Weights of a small GPT-style language model, trained from scratch on English Wikipedia: a variant of SOAP for these matrices.
Each number is 128 + 24 x the weight over its row's rms, rounded and kept within 0 to 255. Layers, rows and columns count from 0. Numbers have three digits each. The size before them is the row's rms in percent of the matrix's.

# layer 6 attention key, 512x512, rms 0.168, rows 255, columns 0-127
099:126124143134119092097141144174126101119139150095163182140122120117111120142124115128106112131160110136148150120128157107166107138081181120132158120144153102139104124107137086139167164127083089142133141080166159098162176098128129169110113143121158164108170128098140141154170117133126140097140126157092092117139113153132141123135127125147159137083119144165151104144146124133121135137195
# layer 6 attention value, 512x512, rms 0.182, rows 192-245, columns 0-127
084:137127134117151136107151134150096169114137068112082098128136120157072135074165140138136206104112151135153131141105114135145134136096133161123116150104110148132110131066127153104100134127130107143136140138120114131130101116138098173142104134157113102110125118157142098120149082149121129130127166053125122115113100117081134126130105108155177127120132117129130125129115162141069114136130
090:149138111157180155145136147084183182135129126121122120165069135196129109128123150132135112139156182156158121055142144142138061142120145144133142105134162077157134128141116095085131162165122140157130122114150125125116118139147131098165181146151195138138127080104140120128140150128122147070125158158115146130116116117132115095158123122117134155172138181119116113118120146135121122127127
088:103181148098103120144143136100137123135174147107124124147103138071125119090104147105128128169137154115115098128115165136154182171140179111161085132124143134102155138107168114148098138112174106102097154135105116101146095110105108136158127148131094175103134140120072142155141085143093135101145179128134115101128119134110130120131110127181166135129136162120127169102125118111150118147089
091:133142149161153157155130135110154100122133125095111107145103123135131133129126118139085138151126120110121114135135143151128127160106166105132129157151134168124139087153114121106084171157085080091093104141137164078095148148152099130141141150145112091124129081146107194131093113150121129126140109154137109121093152124148103130120122148135132119107109150140151109175151094064094153091137
086:119071125166108092129171141086128130151117133137160153098124136121139168146131105125115093150101125168102113153150144081144100111122136114120204128127079146133134154192102155135122136100146157137147147116130106136111111114128137180120175148153131155071184121082161123187170133133114124160123135119124117122153137133116132158109115144121161105163133154134150132110122169176148109169148
085:103109137115096137094153118131108108127142057183140134140161128150156143114180127153120152126099126136132116139131107150157171155064149150163150107104125132143157153132085137132111089152134141103155099101112145146174090148082108189103176140175122119113147153111124131135127148136109157110058098154129110112117134142107112130139158151109140130166129134132133095122145135166126113148129
086:122134116174141101162105129134128089130129143102122120108124116152150116123146130131133145165148133122088150125144174110113092137122122143169157111168087165125101096147141191116118115110110124142161152134098176122142124143143126107127139156149126091133146094164154117128125128138109130147137162137093143146101117111135128152130120130135159100083162137125119113136137138152108120111130
088:109099125134173126136154156159129105126121140207133117142121138153117137107124145152129149137142146099152089128114128137149108122121082144126121098086114135112112146144116143111170143131153130159128089104119102129142126133136148083122152154134158112128139139102124161158177141095128146106142117105097133125116135128138170108147107105130106151142124142153143149068166070109144139114153
087:152138140142142162150118113100098099198132092129172091118111117103137178133137119108153125092142122136088118135132122141078107112071155161112095106139150163093102134121121132108145110111153116165131105131162138092180114100160111124101152151162132131109136151121120159143090093106115103132127127143157132096177111127181100103144151124147110124134135143109143122118099148109155112104101
085:129097160106082165181059090124122126110139139149146106158151140129123127144137122125139141105172158088097110102128099151143117134123138129114142144090151101094109113142108141088076136174110131096158108116126141066133093110154141145154141137156110135129124121104090153101140067118139109125124140142146146122170157133140153136076140103101090142161097163168057147118104104151139147134102
084:139090113118122136143103140081144087135128130145111171109083140087158115086131152035084122105168095134106128133149126173120144161144077123180132140124109158109099106121077103126110138143095093121135112115148113116136104131134147104136108083185095151073126124125139123114104117136106092131102116159104121077121123146115131111163161109113137132118160085147125115131127121133141133119129
083:158114081123095152130135176101152154105133157132123122138095111137072166158115139141129106112147114120144127131122157129088120116094118068122151145138134097093144140120136111145074117146120115133139120137109116106149131122120098126065126141113103150170145109096128123145110107118101172124145132093149137145139116142149131174149132119119118095132135117076123070170117100143135141125162
082:146164107107165133130148169130147125083121148095187122106114130168146136129127135130147154115153115129117105158120107131142116127156135100137097166123133126145099119114082133110123118114134150082112117119109141184172107193133121116089083136121094110151130133093149104167134138166157150109121139150106121137105109137128159145118094123144140113144108146107086137132139117149132088124117
091:121117134100109130114091156138142144133182076184138136063105108128122162120109130090159090125097120156100108121145156128166132080154120105120094115129109105130115159148101154139121155152187129134101091166146168123110111116105098134134166158074132093143113134116163103136123118135120147125126119118133153113076126139134108122118105172117098154159117130106070132142135111136121127122129
089:150155155135172167110120125094121122104144174142112101119107142137152149140094175126147155112125088129149088171125126136136130116134177084106097117135132142150129111120114142129130168148116182136116155140105145169133086106178135173131105099109142117125078133135135138085090116145105146126124146177140140104131123158145148124124143090120178101114112108141157084135142153125107150150134
085:133136139150121119161085126146082147133144126138138158117109099107172134129156067103144116162134103118133140111116126124113167164087137146117173119122129138133105130123120097139133103101125126175153151161142097087105110117116107154097116112077127128090127110140153103079141125095129069140158157156128176085155152130155119154186160127136161107135100115083142150139150147153135133155137
088:144105144108115120128092142136105156149144103164141119086125131123086106153147108124094159086119127120129119104121121075127129136166115129153131103121112135110142119160128157142133149161105130118096160122134118155143142143148157142160174155136129119152092151142107094074083057140152124184154171054145127121160103118142100107147135114113176132140110083141153114135112113094140135119139
083:071122100086120103137147139159119086184174148181123140147123101131136094125119114126140109110119120112157166089104120138146158114104159103142106125080122136131135133101108147143121109126126148161173104084118142105114181119124114114116130113127110130125172172107119113100116130082125163144143143110129120102124123082100094143094112130160166139113149122141104168132078128143160056085129
090:121177116140145125120117126136152145075135183107131114124137132089148116110127163121127122116160143109108142120117102125135139136159116095102128126116145063124148137122155081121133099119097139111115151111135089163157117139166098142133098089100082154109141124128146157123145113092122153160099184092114150186102135100115145086088157150127153141089105151093122069156127119081125143119127
089:106131123141079126129145134122183147129145152147160124159154151134129162125120152061146102167165137119150105135131154132130087119146120141151112088160113140148115174152092122124153152070131127087119136119120155115085138123170172115127113144116143120125084128135134147155116086119162145100141145181110188172155131152121102107111156136139132142116124164123100094143162100122161157140106
092:192097102138117104145126089108164133148091154110152143090157092140136121088112103144161134164108128124119150115139170110165099118136123107130092106105128120117136123157181126108099123118151154155115141083130125132122122128116118138111134084106126125115143110137094082133139132115147131123063123157111145201120143125105124087087118112122152141118134094095119131128122084146142097169146
088:137074079118176110156098161151138106132111140119126092103121107140100111100146156117136166145103132135125141123137135137122146105168114121113134097148143133118126115116129155125111119103138145116119098121160132122149131143123081146086159093135158148133139138137173128159156161137100095147099125153136166129143109083143111123127145116114159129117176155142136162135101128096147128139133
081:114137135109180120134113123135097153161124074152156094135131129122101127134124127123128144122106137125171105113101132116148151167112102102163128135172070126088146142130125153103121089125151087127130151085136155102116106174174075123126102099142087107090129095158154141126132132147115106125155119146168101105136151139158121171148158139097106096121139122107129172149135138117112119128105
083:134096131179086145155144174116138164116178097138140156105150131137124130129162087150144096128073113158138132148145127195116165131105170180144148139152129115118144165113139131124121140094123144093155083105122142097118164145131136153134151152157085130141144133125152079112145146119121101124112142167149123111138129141106105132184152132128154126133139121132107128124124168118102121134129
089:163140148152105107125120122070127129113109093114126145114117132112163133152147121109108094101123153153129095124129144101102123121117135099118113109114142139163122079117116144160129148123129144127172131175174140140109113128133110116171098140153148134097115120183096127079140121149156147137117121115159144139165138094133114165110092174140132138124093076118146115156108123145127141130145
089:137158122127111113170142108133125144126172145140092123128125127125139126101116146110150086124152149127140131176151097143097121115195112114111126140131124125113132137107113164138159080127132139115094152118090119170112161135095114114146129160124096135087134121116101164098115099172134113125118158098122091079150091125139106120114166132147147108121058125122132149131148113127083136151119
088:155129072165148058149179151128148152131091115149145112120132146130087119145134182170133155115125142110154111128131106085153113146147080138105159122150105141130108130120130142111117097068145098131082124138125130170159118117125157076129167139104114123137134147137138179139115128116108099104132139125127094049091097116112119128128140162125103101161132112159123138127147117130132147130147
084:131135137136087127114163148114131118111144149125156146109134112175117137134124153129147121175153131128133097120144132110090118088069137094148166118133149103141162130146100152131126141115137145145141130090145129095101136107120132131125096150120072143124163131125156169121106139131103120150119128137107135129121110135091122114097144156130162168119129120140109165186065114081151161099145
087:124114102123142095116127097129109135120122166082083120121095121110111158129162136153128165128125147132123115147134142124135136137142082154097078106144109110113082090129140159151130088147101142197147107112152121116114135163082104112122128129195113103098099088150120142159116118155068131122123128094134101156136140107121140118119120126135148118098118170137134092137129134157157110137162
086:141169123136102102145146119080137126142114170178142092111112100148130155160143126128110146104104149171175124093136170094175129126111153117114120111071111134152165086134111165112100165120155134120081106122111096140066106160145146098141147111073098128128140086116137102121118129084121120120119099126093127110162152126126131103123162138112111119114092136099112149165137142115113098118141
092:106108087154165155108113131113167159119120114127092139101125104117151112116130150119154157124122107101121116100126172129095112119221149091084161150144107158122142139120107123157116160155136110085085145150128081158124128109118119105129169155155135136107139129135129134111176099131104158092109102119076163100126122144131128124127113120145105128123134109141105121128129125143133149127149
081:107124104144145134156116118117143127140095132106150097124140159136151113110133088080113140119114148159102149131129138095109161122155130140100113138101106139099132157126128082151127156121179103111137119089153146138134102094119139159140101115178152118121148144129139156132127119155151133143133178102137155126159120133140168131082144165083134154107144124139124156165173154120106125127135
086:133116132110147116132136099135094083071124147158173134116112148132153119105105170113150111119108117130136140138137121145137133094158143151132187111113114133136097112114159124172127123178120105112118129183164121112077134155145169145116081099117138127084115104143123101129151139128096149154148119129170138142103119135165143132140160149125121139111121123104147090175129162086123106118117
079:163125130062104107142124114099147081088113105126098161150124120101111112142123167108135107089116123124165090138107090125116095124130132163164119105116134118125125150133136123106102139110127122086170147131139098154118109133135167087092154141119131096136166154095169080131168140097118151156121113128097149127159144142138138120105135130111125126124122101103145120132100148155145080170157
083:146146141148125146085143162124156162103109147097182126127114180153141121107128089119155133154164159117158141115078127134131154145085139131129145122155097128131164091145119156121097121127133090116151127125104122156132153103109124109149133120142127152119090122114108155108115083150140086126145103153098098128114172121145147163122155145138132171151148134142143159136167097119150098078150
085:124105188156097156113120137171131168123167129163125129131098099139103114119135085136117148139076101130152125142146122074093126114116129151121125080139122118146135152157150059094128097170141140166142101142123113086141107131099142121173144139140148105096131140166178146123105114160119170137118123140100110102138133103144135107149116119100131135102171141179141144116121169140099137146124
084:114103098149143112140168116120093174091143079159124109127178117122147095113169110156138132102126151090176106117176115138151080124121174138129127126118116163120139126101139138140137202157143123138094160121101153105118122094110132177112136172158087162187136180104154147151170084135116090173159120147168119102134093118160143077110127123138140198111091128156151128139089130143119180109107
093:142077080126075131152128126146124118145128128185136088111136150098168134098115131086094117087100167154072147118107152117138130128100147112114130122171134123107117121152132086108131114105107137143151148121142172113130143111117089134178110146113130154118095095126112105126188160162100123098148128131131146151120106103092107093115170139149119170125145138125165103126137148142124116094140
087:124162121110173111135127118112131099142099131129141127141131123122105110110151075159117162149110136131139121147150139142099134153205177117148167154143168157078101124125172172165135116136100132146152129148114125144123122127107153130106107131184148101138132123141107129132085126139107154167142080138107119122133052106106120135153131156151167149106145150118142120100134162125089158152110
086:142147147166132133135146182086156102120125111110158192151135093103108141112132132144140126171114163116138110139098151155139133130190098152185111113150155121121112128115111136104139109136126101099114106123127094131131121115155158135121120118167136112102129104156122113120126131108147140112140105087118130151132105141186117121124111178122163146095115144128121120150161130123138144135123
088:170127117124076114136108145160174155121123123131110133103131185098128148071121107156118145116144074137153104162145125087144104126130137178167143123092152133106168120124142093107131107131190130144118122102168153099134125120141130124093150124077158170110145141155137150139107123113124095153146106110156160103118146132100143154137119089140168155105109162094145141135129175122129089133097
091:097120139109132140132126097147143171118124125115153117120113145148141143076114118134106151103139123153109146136106148143164162141119103162142133134139138129089110168125127166128098129160111145105126113156105094144122123123155130104120133144134121142096154126141146133133085134122172114104139094110140155104142097164104155149121123071115112099109135117127135161092130125184132112132131
087:174124096104128069116178132097159145151162141127102153107123125129180101130120106128096130125116138138090138130115122106129155167130154150120148161092129137106147123158129179134133133133088150135144113102137169140117175107134097126143116130187123113145130091156132098129103164082148135106132095138132170144136074137108128105164104131078137078117097118096127152129100168121146112119116
092:119128157112111109103126146132122149150183127135157152136141141093115134165171106102116126112136091160142150100121153131131186111126142119105138117139151158087156145157113115161132105135097116130123076123149091121111098130157127110144154151141139106081138118135127189144098089147154100176155075093070112145167133101124119149133120175104120108132107101139159101093101095116123123169150
091:134116090102094043104125113143143134145071110123138141169133157098098089146112128138121099132157118135151113156117156152117155115173131142066167135107121169113086137099128162117147109110130154123112101146107170115153150143133165147133172123165136140128129134156118140107103163113119104099143149059146184125150136124110162158095157147130118130109189118146115137113098144122113131109163
094:121141122202154072095133141100078131160148110105078124132158161164159131133146145122125091129115141140117130155168093125095121196141160165103142122116109127113110142117149134146086172125124127147133175162175145131143116120115147059087114158177106106153108130143156134118092138114135157153154141127125115098116141146172147124153152143118126115144121116161161128094157104130109097162154
087:113126121154092094111083113131124125095120102132121123173108149138135096096147085105196110154171116156114143100108162112128147113134158112109124189155138111129079179115117094114103128152113091137149122100132096145135162135106085105122044064096127134129130119144105146136152138105124111121137107097103141112116120136190087134159114123164091120145138133073122100130143127159103129138146
085:177144131124102109120169160162084143104177102131139086141128129132144128160085127129170136124148149125155099139126131144085122130141134128151102131116133114114132127116170147151148119175101132148121097136129127094099095140150128132090147156186159133137146101138149137133131109078115106089110097108121147129103137148088118111122131135118084114120083133153119165092132125139146115146153
091:156114099144153146175114167100107127119133131143095107136125142134141176146138139175116138122107169134113124149159175090138139191085154175145142076094138110097102111132100058117098085131157125105150095119119133110141135129164127166185152122180138153168146109154112113131140120080135123147128128137146175112102147114188155155131119085155094174092099108161155115103123134071094127161127
082:161097122123153064148104100119157168151118136153152118080130145143106181118118160110150123121132134090164107154151118145148110169111103154135176158122133063112106146157105141162128100133133107107131099110119133158111132118099137109133101095137171140124106130123134121135114158119145123130122144131121141131138144144117144134133177128122111105149116112135118111153141082109145111143157
096:089097124123174112097138099123138111143130134126090055114147106109138114131124090142176149144110106125102115107132163135177152202088126157095112119176135099082117136153144139120142109094102137125123057123157143121159200132146135078131134166167133114184109118122127099103103107135134133099131100143132094142136101149093087159159109114127103094129148166062124101093153129113110107097139
085:156129135123132144117138156115086122140111144143141137130123114099128107125155141094121124144117122102132171116148106131132091148168103133156127094091143128148113103138119118132183134133135147173113156102156150119155100168133095114131204129177142107200172140159135104133174145127138133196146126110105132148140119126140166120131163133171119119169118148107140130100118120145128151147112
085:133135172130102163152131106108146112178155137109104157093159141124123133145139112132125114134131141177125110149160114146156130163116128156132122118137143123128098139124190110153167106122146143159152137154142137122145129136119093115138104121201134122117156155148126116142174162163177159128143121090111139136096160126122141121115150154116142130085119110145111138084115123151130134120103
091:138186152154162105170124160132140127120129124148137152138123115116167124162156148125115145164151113140119121131157134188166138145062094120115142183150143129117123109123106085116108121112139116118100153142073134151118127097130153072099122114134154154163173129138163143138133118126106108163106116176103137125121108192201121129094132135112147139157083164110147145126143118105135115121101
# layer 6 attention output (transposed), 512x512, rms 0.178, rows 192-245, columns 0-127
085:123117104124075172076142068132128103116120150146150125102147135107120127165135163122129120100173161098156098106105165121104127079149143095139131123135132154114138133150117098117143140139101136142109140139155127137152128142103150090075127132130122164186123113167113147165110129139106096158126144144138107078129094147142122149165151125116114143142165105124081079096124177115153096150115
090:110161161140112161127136096128164118126123120124147070118123141090165176101161134134153131139100152136164094180119143148075176124128165152110145090107141156129113116149106140141159078154124146169135154156112100165115124148152138126140172145133111111133149129120181117140168176129119117131128146141165141156114149117143137142105135159119143133128129120177099168120121110090117152150147
083:139123119121128139116156092160122121131136129165120115144133119117166136157145091152122072080143129087106172113097143112146112120112116119160134097153068092135160059134157131135128071113175141118154076115131118115131156117108136106131135109105124127103138088182151135125149155114150103159145058145162151156134138133111153101091143101091130128161133116107100167097142181125124160128142
086:106079132095106134106086113145111088088117183136128104129192179092135134131107143109139125102126118142100144162187137116124129127119140138134145145155088108137114132126159134144147128108133137179144114104099130071115152106136136130109130130170125129110163110098103178167164169139116170095118178100172129158105104111157151125154070147097118157179154118119114137135152117163117128142134
086:150146157111115144149151162136138154146174159133158143149161188107119120144165152128138081149095102148138160152146170109124163128079119137083130122168115125118150125091134115131146127169063127130138128127128129116138104133114112149123103116126171094148053137139135125150141127124196147091121095162110152151084111104111097129125103179124111118111123134121161108168173126095146136099124
085:113111136140107118125122109110132139138108222110110085131134121132143152139144175118132117134147125094143113105099134108109065106139148140090119180120126112136105102113141097109118093126128131140126124132125151107117138094125128083123122121174132162153125097135118113131116062123154131114191150108149122125123125103105099117101157103158125155125120095152154119113144093085184146110101
086:150160165160147149109146172087115170159110089143097115126140193181136099159109143134167118140137125140150128145152144136124162141132134126150138162127114118129126147135117126102133117136131070127122104129120103088142114106084082163103129053159111144143108085111108106124110188149125136084140125137070125168112118150098157074104129120096087148132126093160118136146119110153123112155180
085:134167117145128102086159157136117123155115099094073123143110143126152133136095152113147106123137134146144144185140099137127100156103144112098125146125125103123131115126098138142118131124123131098130129110124100149130106099102077129112140150134127113144084099129100129136134145121142121133145106132139143122093133121139097101154107123139126128136106129124125144140127147132144093185126
086:136142135100108121105131134161126139127124106140111123127151130119132100105137135102144092144162106116076102100109123102179110125163117076137157146114114098133129131111108152128180143114120130089134125082116123179126128111092119125139170109133138120125132111152128110119088176139159154097129159118109140132151125155110118163125099126154126127150143117131119140152105117125145092143112
086:153146092119121059117166139142098104150105137098143166086103099084148152114142142156092094112108131124102134112131143108128176130094152118158093145132148128185173091104133109118116123128115112098153123157110117121139133137174102138138100138104129119129125134106120098159095124101116136126134139118070164117108142099117100149120156067150080114106123104150130094157088127090142111100118
083:150116115109158151099099099141100144115132109101096083165132164116126086154115128146122102089178154119127141140134143131120101132117135156108108122157160133118085142067146102107106146088152135117171145189140142119108169094122149158141127085087117118174150157173124128138189086118121109101144132153135104107129182123137113150119111100129121157112152131122132098105114111125150126142168
088:112060119171105095123118169079136100141142121149107123135168123085141104114125189146125138142133132137094109092142140107125114130146119142087109119081145139131119130141131077114137130155104139098070156106131142154111125140162143126149098150093084137083147149178116159111111144117109156141095140107122133134136082099142136092116127061151133138147198103161124118121114160079173134123123
081:130098078139104116126104124151141156126118104145096138152133157094072146082134107104127100127133155161138136141145110080141140131159131159129136141183145130131157104136179126136141086151151111101154130130096159154122075091098096142111119123131116062127108094115166140120108144145096073127098113114141118108145152160152138125110114127120153145136102140139134129114079134108146103112175
083:157123143184124146147145125139148126156118189133167158135122154183095100141148151131145151113182130102096108097151164114139126130126149095109111142151148119121133123078101140136106124109104138156121166126163122121153134162084122114096135123117113116192155140120115124140148122159151101083120143141120147141111093126092127132139136105100141112168141110125155136093123178101142110140136
088:091136096145115134137106142169112152161120121150140135136159162153137121116133148118145116134081114116092145146143123134098107146115093134102143103121123112146113138141111163090113135160086149142146126159153121143083159130145132133148149113093148122118160139118132077121130114135102126137121125110105138145141146067113157135170110097164097089183152163161138180125074131086115153092149
084:118181142122117119096150069160099140128113069135099104089162144143121104097119165138113123145112114126123115112144139153151130078135104135107129127145105088131158157125109147126169101129156105139131132141078129125150108077129120088159110133114108115162120142150164122152103130120102156117104159091104137169090136117131140116149129092147107120107104145129123107100131122161088161134116
086:114136172088110094134112103098123077138134133112174105112166117141110098134112135116126109122132148107154119117143105144100149116140171121157149163109152160083102136115127147108159184156107131134146134109121147178127118155191106156118074105142128124131139088094117181100149186090145163141110134149114171117171140139106133142103153145087130142147172150094136127110076125207169170133121
084:155128147162129103097101101084082101146132130128130109112127133170109150128137162155084133162159128141131126187096094146122136140133121126113132095136108113104152180157080086126163142161133102155082134105150134200163106135095088133112115108153143123117158117120147156159134124120104071123169129137129132113132111142160137153121157129107127167129126144116112072134102143173093132152146
084:147151140126118108128071133125148104132091126088116145102132103093122101144148151097178141158087096122104156138150111131145123140123155113085131121150118143113105132103128124142123138133167147075105119118110163080098116181110126082111140146097132125083112106162098152160106163132124107093135122180119119132108127094135154144104124141093155119164126147159144194145140187151122153175110
090:125125116157137093143122103169102123144109098089104132114092094102100104141132128172111127110125115131116137133097096116092114130159123102110139106180163111165122104126120096126130133075137135142137132147138113147121131160126101112122176114094156130197129108094150123136098119136116150108146108098112096159092106123123117128126115111105117098121118122152106115136095193134120157125173
088:133162133115131132117130169135136147149138146141132123135130112080084149140154134160134126135129085108144119125086103112150148128183098159164120100117100202112097158204153127109131094156154155123102097151132089130068153149139137145181137154177179112125106113124145123110152139138128152104137098112128119136139092130121121089128129129116118146168119143142131164141159156126137124125094
088:116123164101084140105119181120133136080116151163133133129095150137085133151147154105161129086153118122136123201145105108138130140153126139159147123164128116116121085094101120116101154134144114140121147133167133144086137139155166115097126115126101096147133126177140126130139149097150149112114107111134120171124125144108126149221129157150099150124164081114140120071137096157125112086146
079:138161110133134140139091102149119151117155117099112087122126119105157113167143157105108092149144182121142095164146119080133125097152129138126183175080120132151114164134171157148129143114116102152137141158126130131114145130140104093102183181141173138157097134120147137118125137159170148161123117099148177124125129129107136105108118128143152174105139147158138082085126155129113144136164
080:099126155153114111125067135173122111137130108126089082156121102094057124097153114079108156120130111093174127091096133107153112148117079134089138122141109159167150064140125081111140139111130121105136140138138128116084097116136095109152114150114159140123165134149143124107103154103122132144136085113128116131102094119148098118119141127088155185120158113107139118160164143140161089120147
089:111123096084161155101115110110109099126185187140142122114144135118115071114116136142162079099138099139116123129148103126099170111138164185099127164136176153121111152142151078123136100139123126114134125121055127153144149161123159150118126123126151128100163113102154114102114128069129147125094148117125131109110131134089188144099127099150104143094145144108121117103123129117121133170127
083:132147139120126117111107142180123138091173141124142117148161130146102089144119103122117152128095113138114116095095147174115111119118108117179165135125165159101181093109155110119092115095142122168105154110158106118149113136117139117175127132108103086127129157136116143142147146141136111153143155151118170090134146118108115107105125137106133118111171171134146111130107101161161165123136
088:116122099106163152151081131084115112130163108156139132162125149156130127109147100180148109132138111126064152132105146139155116118132155131113093105126103128112162105104133110151100203117145147101115147120179130123135102122099146166132141107124087112152079116165104105115128137142129168151109135106139135123123145152118141118137173158115128145094152109095140109100154176122126189086145
084:180129153119086122118125132157154143137106146117111136132159147103135162099136120183136061116093103166138133110106106138109135138153157111138141104153107143132110122162070116104153109132112085142138155155142112096162141140134095136084152127113166157137083141121115155105114120117152139103101178107116104171118135074141143116109160089118128163136145098096097142135154096185141133120110
088:098123101134117121153111149103168151076124101095123120128157148149163123108089140104112123126155174145187140149121113114121094120149168137119166156088126160185095121176095148107137104094132128108123166146162126122142127153109114117108131108143155157130137105136124125136143109129118124135167132142096113166124109122142128164118080127179125150111139141148126109107153093147122161134176
086:120122127117132095160146112115090142165136141130135137153084160132127120111129117157131162132171124148117146123117093097159096133127136110120092126124132105121144131145166105153162131118113111150125099158162125086136193104140099175099131098110124104113138141103158138104126104102125141126157177145075130098139116092133133160155152108098188066130110128106107132143139101130124166117111
088:135127136084120117121144153146108140081163132128088153128130127101141135161155145099111130097137127084129144157120112139132101067128090187153108131112110127137072132118104117109141105130172153154136175108127148106163080124117130124135120106157094129138141121145122167160104129160140134131161151121163151157112144109128111112109122102122158120101101158149149117108099112157106146114146
080:145106131117164113078086089107134129099106140161127123145093112111126128108099130126168111133127140112111121095078130151157138151158109112132128113114081121144113117133146158136110109101161161072107126142131106137130153111102108108099117118077154110132104129102103130140135130130112143138142109125138118088114097138092106110079164119104124132116123126128137117073076136132135157132162
084:141095132181153129115126133124125179093123119132155180113149127165097141157113192059163148143111123170162119153114132152120113135107145118083187136160138125124154144139088132172147128096139125194149107071053128146156144123190101131118092122200145168093109158109128145163108148147141159135125113107109089105171147098108145146142156154185180158147112106132152119108158119146134150109134
080:133063140136170156098104131111130101148179142123165119143118141155115126127136143084131103149099109176101121129126125117137151084140126080103140089110126138095107160160138105095132108129128152118086074112161113126159147096124102126088160152171111139160137106132150134129145142100179087071102115131129139114126118110134125096145164134136148116099134154143123116110104087098121158115106
084:098140129132139125162112160129157118100115139111121112146149090129142107126125135161116159137123127136107142123120125118119137154133153149126128152170105123140137147131150081153082134130084133145145136141129098136147161108131127152133144140119131124136120118143125156107124216152104127129154101147114111118104153134116123102125142146104139146121148108145121123109123085145139144143176
084:134123146162133103104128148137128094157101138143121166115149157134126094079150156139149126133151190093136105125142123145133121159146145085087122114136138169103155114145132141166119109110083151116157124083128124100127167111147165086113101090124116134120148156124086074157093133187081107159135081138110152122140142141141115133098126093109143158124128136091113084127122143116140118070101
081:121107148165102126131100109181118129144122085127123165130148093123107134107142144138133158123142121105121152129088136129129111063148145120089131130112140115138141125091101117175119087140130094086150150152116127132118082092119157116136130155132131146135148100138132109082141108095121162152109133147111131144151133135174131106155130130146147077138138125128111122149117102113141093149155
087:149129173089120110163156106093145138138106095076135141137109097128116102119113137132139137142147102101095150165101149139110120131158141117101154096075111141159136131141161135144115155135107072084148166104099103099113097144104122116127158149165124135122133096164160127115127130114118161125160125115136118119109157146160124157114097132146131104166170104148113155161112165156108152108164
085:178133125136103111096133138091125135118115150133092174163181121131116115102125132131135115093122120099160143133108106169157115154118091148161110142147151101159095187107071125148152139097149124076128119102105139110109123115155141169113127142111108107156113151072115129136120075117169140098178161117144117175137191141140113147132136092110111110149151147146106101165132102157113112129127
082:198120104130144138104117070105114107182111133157100104152111139122105121116157116085133155124129075137115173174134124118178101153099158134092130177147109132110110160172119131127113130080140127126144150113102118105088130148142155127134106129123150123173126091110127130169102106136131128114139132101148094083125136108118119156110092158112161131107145178149163113161113155108115140110135
087:137133128144159131137137093143088150145124131155109121146079091125103135110144088158132134112122099080120147125099146160133093146113137127131117088175120113108128123167150099109119113166144147158157103152124071136122114142109055148127125129104103132132095141120113131078130120120122141128104125117162080088156126146104142148145159094152097147153124108136140136140123126137084107121178
088:113126137155131114131132188115135103145133139127096100143105110125079143173135134080115125130110108129117114106113119184141112127108126101142147115104177092163121121107131104158155155142157141151169135123114176149135077149089070132102085120123139117159128127160097162167167141135093098125127123108110103079105119132129139132124120143158133118111141131132122116105146112130196124136128
084:149127117145164144136132088138121124136137145145177129149077124119153129093147163153097117124172144123142132100109139124155129157164085157120149081125125141169106126115128114140119143156158103150145110156105084099144073142129129114121130150117160095166173076101146152144132127123110146141118153122126139132140130129166167112095104168143174154102150141118083104112142085149148154122128
087:137163138111114195141092140154112095108121172123123108138111125149101090121159127162164129147143151108173106092107138146093103122125082155112149118130131137129138152080145122120103123111075137091142156107103144121143152146129126133100126121114094078134099112136126139102105154117126162089113180132114161134140155155139098139134151115125120118135174155157143111138106100130116084117125
085:115176109133185160135073116092070144125104152156128147140111133183134119132079139115119122116088101140095128090138102116152152110093077142136151149175098129132117140164116119098112184114147124118152133123157124143141117127120118148110154147151131150154171154115138151106135097128133168139149135123113130119126146150120085107109087111115107132151119142113120120125135106190145119151114
091:136130116127181123149116108160130146142126157112154108158124131149127126136121166106096092082132138125128143152129142112122127078097114090130118120138144082158096101154119153103108156110125138115105135133108106093154141066117159117062136103168119138085099101099152111102163121121069133153099143128146101134156119132077157156128111110121120094123082103106079140141146153146143111138134
087:126150154124178146107168129130106139114108123158128111109162118134125122148114143104089160136125124117164117134054153135138116118143122150167097168115099079115125128110147099181148141154110091144136133132104163080124105140101126121129155127135100074142113099121086117137081120139111114116087141144145147127143120179087151155106152130117121136090124128138189144180152124117138130135141
084:134114139139097136110100089071170116137104118147118126118117137126116161103157106140080114165134123160094128111130160116154128101109139123103132173105118147127116141117110105108101101101149129116142113128181144149149157103131102079104169124143145120132160185127122109108123117093151136160111120116117119117129145107171094144073108139110116059103129147107165131130126145135124112122078
086:126123160146116159120129124135145086116119077134137158103112119118162075105138145120119134140096108145116144157148131167155108101122136121126114116106113150120137152108118133120108149121132142158076134141124146085175117111104135125096104100136115145179152103111118115148127106140138138119150121139098087121126133095102151100118080151136174098168116111157117123171090113105120148100132
084:158143122149125111110122146126118114143126098127117129149092114150100119136141096136104139163078137149191122114083130118125173157116112133119133132145132141147170134120162102093145090106134163137120144127139102127147134142116127166127102147089099093093121144154137106123149109140092120138089088119151124156109145155172121124095108088162145124090113151140135171110149129160119109138153
093:151145130104115136125132139127148118109127089142140133155108154093140150133136135150127150139142145152167113137128155132143143119174130122169138093095102150145133152078106182126147126129118131150145130128129126119105129149113128104161104151113109143107190117151122146174145145116124130106149150155062131112099093116072097104120138146136185152149141107152151150158126132162086119092116
083:144117125131074167122114073147148127127138103102160147113155128145135129105130119146136135099132108110119110120143108157108139117137145132176122191113125113124116124142131124132111113112116093102152114177107113203130162157128139151149075121136173162164133088133112114114134138105147106157110134127150128146151121108094102135107121142144130139081120158125126140108109128146156152156109
087:130129175132154120099145136165102108097135170119133181089142141107164127137118131130161115097132141104142161114120088163117134088122115087132176150105112123129124124182082155126055133123106093152101117113129136130150183125128117160159156082138102139132140140137145086155145156104107105143108100129132165136109107115109087138108139102116159153145123159065117144116127157138153125114165
086:117093118101069111134117114168139155096136146128072090120119116135090137093154125111138171118120141130135168114088123130145115140114126145151134122150106132121157081133156119121095146155149137172108085132135125146149157116100085159115189185123104140154161119140086144112109137155173115087149118103132114146113144119088097130144152142161107112124103105160163137140129122105060092161152